From a checkpoint of a small transformer trained on Wikipedia.
Size: 15 layers, width 256, 3 heads of 64, MLP 1024 GELU, vocabulary 8192, 12.9M parameters.
Architecture: LayerNorm before each block, no position embeddings, no biases in attention or MLP, tied embeddings.
Each number is 128 + 32 x the weight over its row's rms, rounded and kept within 0 to 255. Layers, rows and columns count from 0. Numbers have three digits each. The size before them is the row's rms in percent of the matrix's.

# layer 5 MLP up, 1024x256, rms 0.111, rows 45-70, columns 0-127
095:163112110144138072127190153123082133132114087169123161100089113160153097125124188043126114117116216133099095160127166118088141144082183151149137163104100087091076152113135164159074137160174174151146146164103083146106166118123145078126127137147177101093120135154089135148147156157074159078079162104107126141088126139118121081100116114142101108119109159184099148101153114086128105187090
104:133174092079161173150076170115116151223148094147143167142166089106109136111127093122139151147158120173112165129100135146130168136107120125125130127053160102171105155163082131089153163098063138161070114123049198156126158133153102098128125104123099090107096123120144160120097174151153096143108168129179062073112128115095070093138163101108114157125137123127075186110095161084155097134132
104:125125111059074096095126101182122151107169149168115169072158139130057119133107164138109141155104133130116117106146120122154055136126135141092057128132140155117155079090149115134164171146127154152160094098111145153099107141157118113173123135147126052166088142097140107146174133092144147092137181158053098158133175134168221090136111164101142095112154162137174097124119144141109103117150
109:136098091121188106130096137147159116133130160119125136160136120102141137086144133063142124139167091122086127073089127100115166129136084097111138163201104143138178155120120148130145113130136092157083110081145146092154150115127109113134124151096106188083095155170095086130134198090106119095125168161185161133182133127135136135039150106125097120079118142125105114084105161161142185142089
098:086172057190164140163095101135163151118150084128124131120158165120143131147098142116078161089119147117087082096149108094163117121110180092106107142135116136138149126108102117163162199161136137133147064105166082151146092128059175107142104117130092116166083138166142097177091189146112113126091154150190069054094152209167113074056145123155106091139155174123159181148114161162110085137145
096:112146156094144108102227133113087136161090133123176133165120179175094109144141088136147181116081113120123156176147057155114074097195106172118118117108135075082098157148091110106157166129096185160167100159115077147114148138170035075149107091120124129117091155071156158078131074148086169099067188139117061119086117123134139097139114096132115130179185094114150135161104106173170144165150
096:098083121105151173113174177139136157122135087154167097093189081138078136111109112107105203127034119177087161158129077135100187157106145172145129072129158167140134172115176152150175128133093172106163097149146158120068081075111107114094158060121070126121161181084102135118138126147183124120105178193091166078171068136109112164114103053186102171107141151151097104084106120148118106141139
101:154170158091122130124060135103129132157138168107107120139142142113176082146183094139155097173143173147155167076085090104202119135122131154166148150121095154079097086091169083145139178147123131134134085101143137206122158062127094151119157110086156178123108083201076191114076139132113161132126147070180150111163162148107168141202119055143130102126061108150121052136091164126177067103132
100:101158144116149128136090123145124159143146161097073123066055140110178100114093120149146091152113088176110130105133097122127123111070070106169123105165094117128105156150112124119136082161111135171141153097118105123136149109095089117145074143188049135153209132141125082122158164168066126127177131143143132121127093129133110200155071142149142083210120131108134141124121060101118154115115
104:139097113194115177143108091117095113094188109146129083084199112150083138118125083165097125104107129136200103101098144113140154171140191117099173146072104102196184112071125112090119134144132191116107101151086149105098079133113141134084094109139167139121140159089104111129134096098134106106118166085158122133137134146116055092114087131140124122121118099176163137109151154076088094127189
104:159114146111122174137212147142098104218169197149082104102106121118140142171175162145107180170121146143114074130098132135082125106116145105119155087122075119091105130144156102157104151093099189174124158054135151114156224141058160164095127104148136118101126090111169068106127139141143124103157132106117137103092122158181144161131130121071182125096100112134120114142064123125137147150134
100:116093116078120094154114078079093163119094146112188100122105135144150100204174091121123154153153167168153118089122101125171139146149127154093132113169156143123135109171101108137114130100043134133118102148124139121106147163148140117160148104126103163111142163207130152113077177103140126086059139059180096153062102125134132208096146091119130125154097178182138058116082129132163096123162
099:119146149099121196175140113151166137160192122126120093165142098111072147167164131089092134147111100125046100131162080189095105177124173133203131081156132160205119146087111096155137178075132103074067163094133118124128147147102199125197120139125187120108096115162084152142071107176108132147079134126167140121120133128092126111147097112156122180176075061141157124068121082173145130132137
098:183141154170074094098103117143143114141122088104125136146138140161116118117138126161137117154149161099062143121110083127145112149185116123196104113170170162133106150070105060122154132113113083100130100127169127144210113077144132146167199150169138122139131034110106120120145135106182136100194171143115095132213099123165145145188136103055122122112162123151136134189086175132130176128122
104:152157168171150133113111138155148063107150142122145137122135205127112228132164100150091143109152170099126125145122026192069126133141187123141121105102146120128121120115152097122125100171231166152097139095145101130147129095154100127112103158123107088151195142090098119153154113171113141091143142124163124074146164130152061157104075128104093121118132079137093111178078102137132171109128
100:171163150171085050134110174113119185123116179134135123145114134092118121110121130095088115111106152125153106157127179105094134152134182139179096156126114120140089142075104122078179141198207160109097164120098139121089144117167148122130104104135127143143140187158093122144087099066153137184127110130165069100154186087110139176121124040102104106139161128124115168136139121118104118158140
096:166154151146096132109136073092148122156155105098106139107147115124116139153116129165154165194132152133139143108137141075147160168108178112076116164078123077092112150120164115084091154121121111115136165120147123046194164067092239122170105074140139148097121116117123082125152101181146162154084109093129147107102141121135165107142118139145115145120151116109144107134140124113155075129135
094:093062107101129108161119155087140119120123076189148179132189105149070093134147125139114144054152150153090151059161093100107162095141144066107095078109159143163111161163132151157085175172156181139174186142126128076163077127087064062098201076129143124145167185143093075193172177080074111128157104095111141141149100183115131164105154141130139073134053168218112093177093151142166096104145
093:154066116162069110122109165107128125155123141123106152129123116145121117141081137098056115091095114165110144071137151130197176139138095104137149111151120155073110084117107196130118121093166125148196152115124062129102089137132149192137156109134128108119094127087144154123150043070135127088111165164119163066117112126095128156164156142151140098132127122111057156155110134118078178096117
096:117143103090173140137115154106105136156096117133162090170102066141165139143089122109084188189111094133164118084107156138161113134096167174093135143148100163169140180170112136146117133099042116124151118174118198163164140157153136087114093147155154192106138107136156122185153096123119115173103151138131143120149151123121138111164126077115123097115132125107098144153115116141141047103138
100:132180134123173086157119114147134157134120107133133146132092128191096136085231121111184143143144163136110129086145174102075128132106137101139118106082165149089184140080106173124153097103147097152109091136109128102168178081103093158162142125164096139135206143181126166172069141140181094128109143141172152112184130150114052168097174163065116085139113168181144086101129084127099064137143
100:152161142103135114146065126113088122103127120090109104160118074087103113080088145187151164086164137147063031117097165152111207135113155093140065081147094121183168150140121103172158145135171175108108110128091150087132099128089118092165076107091131109143119138131112111139093096127147147124125167166122133163158150116089180164125052122125124204099103178100122169179136186108100131092116
101:132082132159119071124056165166120123090137226112090156096141152089111069055117103160187089128127199146118146158099094163142126150135123117179106101151093102121091113172179192130117137097133082205159159134127087103084107203089144116128176150138142137143093150072141169073153110111111118089136121125158111133062164132087103159146132134157154154176135075113164114118124153101109152114150
096:129127086128154143132175098157105126112190136104151109166124101078108146115121119210077112145078176117140123189113179138165168141063134105107127118145180099109172125106118107127157104194110107130160151113121152158080101116102179112067156112124093153132163174165131098107157107137183158133178121178183179098161135082119131134104129115139114105050192167135114153151150078147085124138162
103:149086118079105122121102127094125126145170051083125134162128153149088137101158108147130097144120078083152139130168102078205129201118128107101088195120121092141108109090090136123163117125131063153173135175102134213145101131152131066177108117137116137112108124112137146110033143097085150134107127092159125102149166092158128085127087146043142184149132113172170101118138103143124139134127
094:202112104111087069121107172113161082158118136185156147115110112122163138105145200153115124120119079149112095130116139090115155095145103176136125099174132141102119065139149127158100127183144143160169113110167062146106139072172109173144157056120172097153118118147135100171145110053121053125144181192070133108116149083095182173100055146146133077096119115150137149113093102112105182107151
# layer 5 MLP down (transposed), 1024x256, rms 0.109, rows 45-69, columns 0-127
091:117178132076143086146081098149130170093175180143083111131131116166116088134052103120163145102159079124120086158136111130152166164135138113067148127112138106162109100138126165146150188147170127105077175087158116138094085139184182093161108184075108162146173172098151143110194073149143124153091156138121153111101105087141143177133117116109136104084093124168124130070131148107137078179093
099:106127149162148133147132110112115118163105154154178135105147094129141105146145132137089102046106111118131142127156112140153132094203102146100163096100078103116162147137131128135088110132132142122151053133141093153116108079147117133122175097127145143136102131116127165173156158175214128158128055083143055115058116148141132073134101136091099115135111116192097121108100048178133101110139
104:090101120133095060126123151131160140145116125139089142151128173139109176137131180145137117129113175123105121145131170142121114146115040104171101174113167103171175091117078106071134104129163145131182123150101140117134095106131130165063142108119160141088129117125086177134129147056201153166078106106125157137120183143135129207026125108064096132128167182105154124144112154160111146144129
113:109119138148088153094152086113107170108158083167103115078120147127115128088137126087131132088104114119114119131131120115168157105131187095148152187104115100121112074074166102147114116146154131167127176050154126113119102111108095105134132157121105175092141145131149088130168139153173020159152142125170153123111146110102099172129125126067148150091160140130102105159142142126091125112090
098:112146096147124119089151117134063143119227121073172072132132100146107145101150121164098125071119105157127180097107074149127131103087186117119171171147129120148135231162150079097091137101147084149146172145073124133070137168110155087145156192161127124097140146114116164117155145126117129130116072101148071108114107139162124123168107191166136124124182172148148116062077125099090124136152
094:125119116069094159154126124140094188115149139127129164097072200160138105110084112146132115123086111101150054146161147155109088089127151076102159069153147128093162114132108107081115130146129184181081019128148137166109142148109111115089130166104080096200113071161056164108115156126082103167057145155122143109138111096115094103114144081170132081124156148150136087170095164120077131079137
094:122095138100075133083089065150150146144095159069144132171126168092141166128164165112133078141151177143161087100205096121105089141121075173136185146172095099179098075141126087092124079106103093164129166124117155181092098108084170082170139141166161141170158137132132054136115133079116104170117091064115105152127097104139104108085079087188153030109144132130184167120102092114114156143139
095:171076130108100155090112138096141122135144123192099154146124102133107146107074129130105125121121092120088067173103115154135144094126171132093140159186106091166130116116181189167119185102145168186107124136135095101152122160080152100132141100145147164033142112045116118162166121127147109132108177177150145098195135122168165103125124103123113091188094119122119142132093102084099105147145
100:131144133108155107134151099129052132136059113065145104185127100141161090147127165116091151159186209178129207184108173130083134153186146103097135126120155086143111117188145133138054115122060085135079124173157151106167138129123077082130149125134092156156122122111071168128145103137165090097115088141117197116121069101116102134090145150113102111122094121181130084129192090135103133121145
106:151047137109105106190164156094112097136138142152143099054128096140088089119110132122156145055167145129159153125155130159117172052129177118070126090162122097120132118105063150160100160094161178140083136143114106109102115181156149146096084108114165122178218077156135127134137114143105167145142197106100106161176144135121137138115117112081121148138120142124171166124158101076120179125157
102:071153144143104131162090112133079174066117111143151155119099104101104143131078121099142073094112133053078158121139099131140150118159158166108107127159184109110157126158109102183069151170138061083110096179121117189133071097181149073164165113137129144193116184118103122154104122119097094039147161154174123146149097133146108117169131098150134112149160171130122143114147104107146108132135
106:109057076145168131103148133093141095134162168174121126082069127115166151094117069077052147160106148167165142119084099077169167124078066097166129188096064120135128124130056146085135153119143126172055165136130179140148137119077152128105138078142108127131084132089073104095107183132109125160150138136131100131101110112108110121121088132162159172111141176164121163073116115114157122098115
102:127122155148168084103101190191149081156132132119104175166127128116171115113148129090162119151141136130105095101151117125138168062171098127096096073185129184171100125170171101106092129101117095157137096153076171086090120097107107131123116115108134144139100140069094119168108152123132174178140104129140157097118109093172096133106052102109151085155116096125085191106114128112134117122154
104:108130147148173113121122148173127097174088173119129115133153130081126184100106172152083161165143133081144181178120142118159094163176087143094094185161124141071154097154105103129114066167122092097110113118157159136074119171116114115124125078127156084154135069095133102109088163153127115110199162123106142084157107135067131153126090183129081121060115171139152117113109108127149168122189
109:176165178080168114107119148149144119133176109100091098125153159098155124100116066115117085103096130086135111091088091155105115156125153178085163115096124109166113111070122114175110069224187153169127181115108126052098174138138088124128123154139151045095191127132114162161128105122091075169105082145157169053216203146151105165072086145109171178135117099133107153192108086086118097107115
100:078129219172154161112150079059142133128089130097136128121087084131134120095175125170123117121084097158131127159129185134145090160125088071063154106119181119188126158149144118107207120128135120124101094134165139141132103166102124143112154052157112148149103157109107087163139132154136143189157192099149106153126092114165145064148096092090148133161138089067117120105097134115149157081106
098:189148156098103151141097119096123102105066139182176142082165143097163174078115158066178148154158110111139095122080170151139104169081072122133181160127115136096162119093118133154126121118142127124167171139127072086124145123081085127126142119138122122104128071168165131153120158103114160076101107080062061140092156121150118053145143097127135119114125131135128145178073086181156122110112
091:091148124127138075069072168179049131145137174170124139095073139124080136127071151139189087141133114097143143202152144101122094160126126166172145129145124155080191101107080123103144160143166094060075082131102134161081168090158177115106110090134182134118115099172165171061135117102099195148109136147132115070126107131132129128203172094109098106145141154126160125105149134135107128162130
090:137190163154172161092164054187168125079135102073085093154151111129172130105087156146183104120128109102166116147086090129140087115113162110105115203126074129131176129103191088153154126155092190065104103172100132122156197116079110041175143148142073117151144137118140126154105162112136125124156111166133124152154087127158151100113137065165101145133113157099140152110140164147189063086090
097:109121116106105102126143132123125200108214155113178151130073095104169096171101130063128124125124058136104195146081113189129145079124143148191167118145137131084167146171125121206079046189145084114148128058138164118158128078072071107132160111160152149132151100114137093094163116211117150159149153180115134139099092149134068064135087110122140121134165146107092135100131160117124100143163
101:145124097150073132123137142105143153104191147106133075082089091143139095090116124178127153143061148062106133084180103116130079156134151082148122112122104125134131075128129141110139157137101111173087140129145124146204120093107137182189133103145148087122158138101120139105049185101119164141128141043151126069111135094106147130117109164128118056133166089129145096122125137132116131114114
106:222121133090136120135150087094098107179055122170132138156123169085140093110234057130117150128117108173113204153158145139110149166120130069149066129140147166133118097096041185155179144096094101107089134161092067166143151093139114098121120159123098119088135132131096121224149116134155113187178141143104128072103131126153125076096138141115107053126130121147133131127102082169127132101109
104:141138175101180105118159074076154117085127133119052171157138150171081143083136095120135145114123158084131080086121147116176121141089131177086110087101132093112139068164126083079153139079147136148100125084088104173133120180113099142121070066103134107122102168095128128170174153204086131171092150104100181117100145104074102187086116145093118127141149152177124097136062099133094131151161
094:136155154131081120119129091121140128171167157125130136100160156182185139107172167068183120143128111116192098111184149139171151112142113134120180137113093155173071127137116203075111170071122089097091098155199147122132129140163081118163098163168151123128123146144089134149097109100106115104077174140084147142100145157111180131135109137079184172161156144111083098135106176140177114119118
099:184127069151143108126106101080159122111143172091096195205138144123135096144147159123123102162145141126151125129145142151161082132132101169080088154167163090128206063118102085110138093124092110120150161129134068107076119074072180090109173121101134135118146089104163130079107160156113115113169076133125135080173103096145120066136152076101185138166119143095141113136137153131111119115161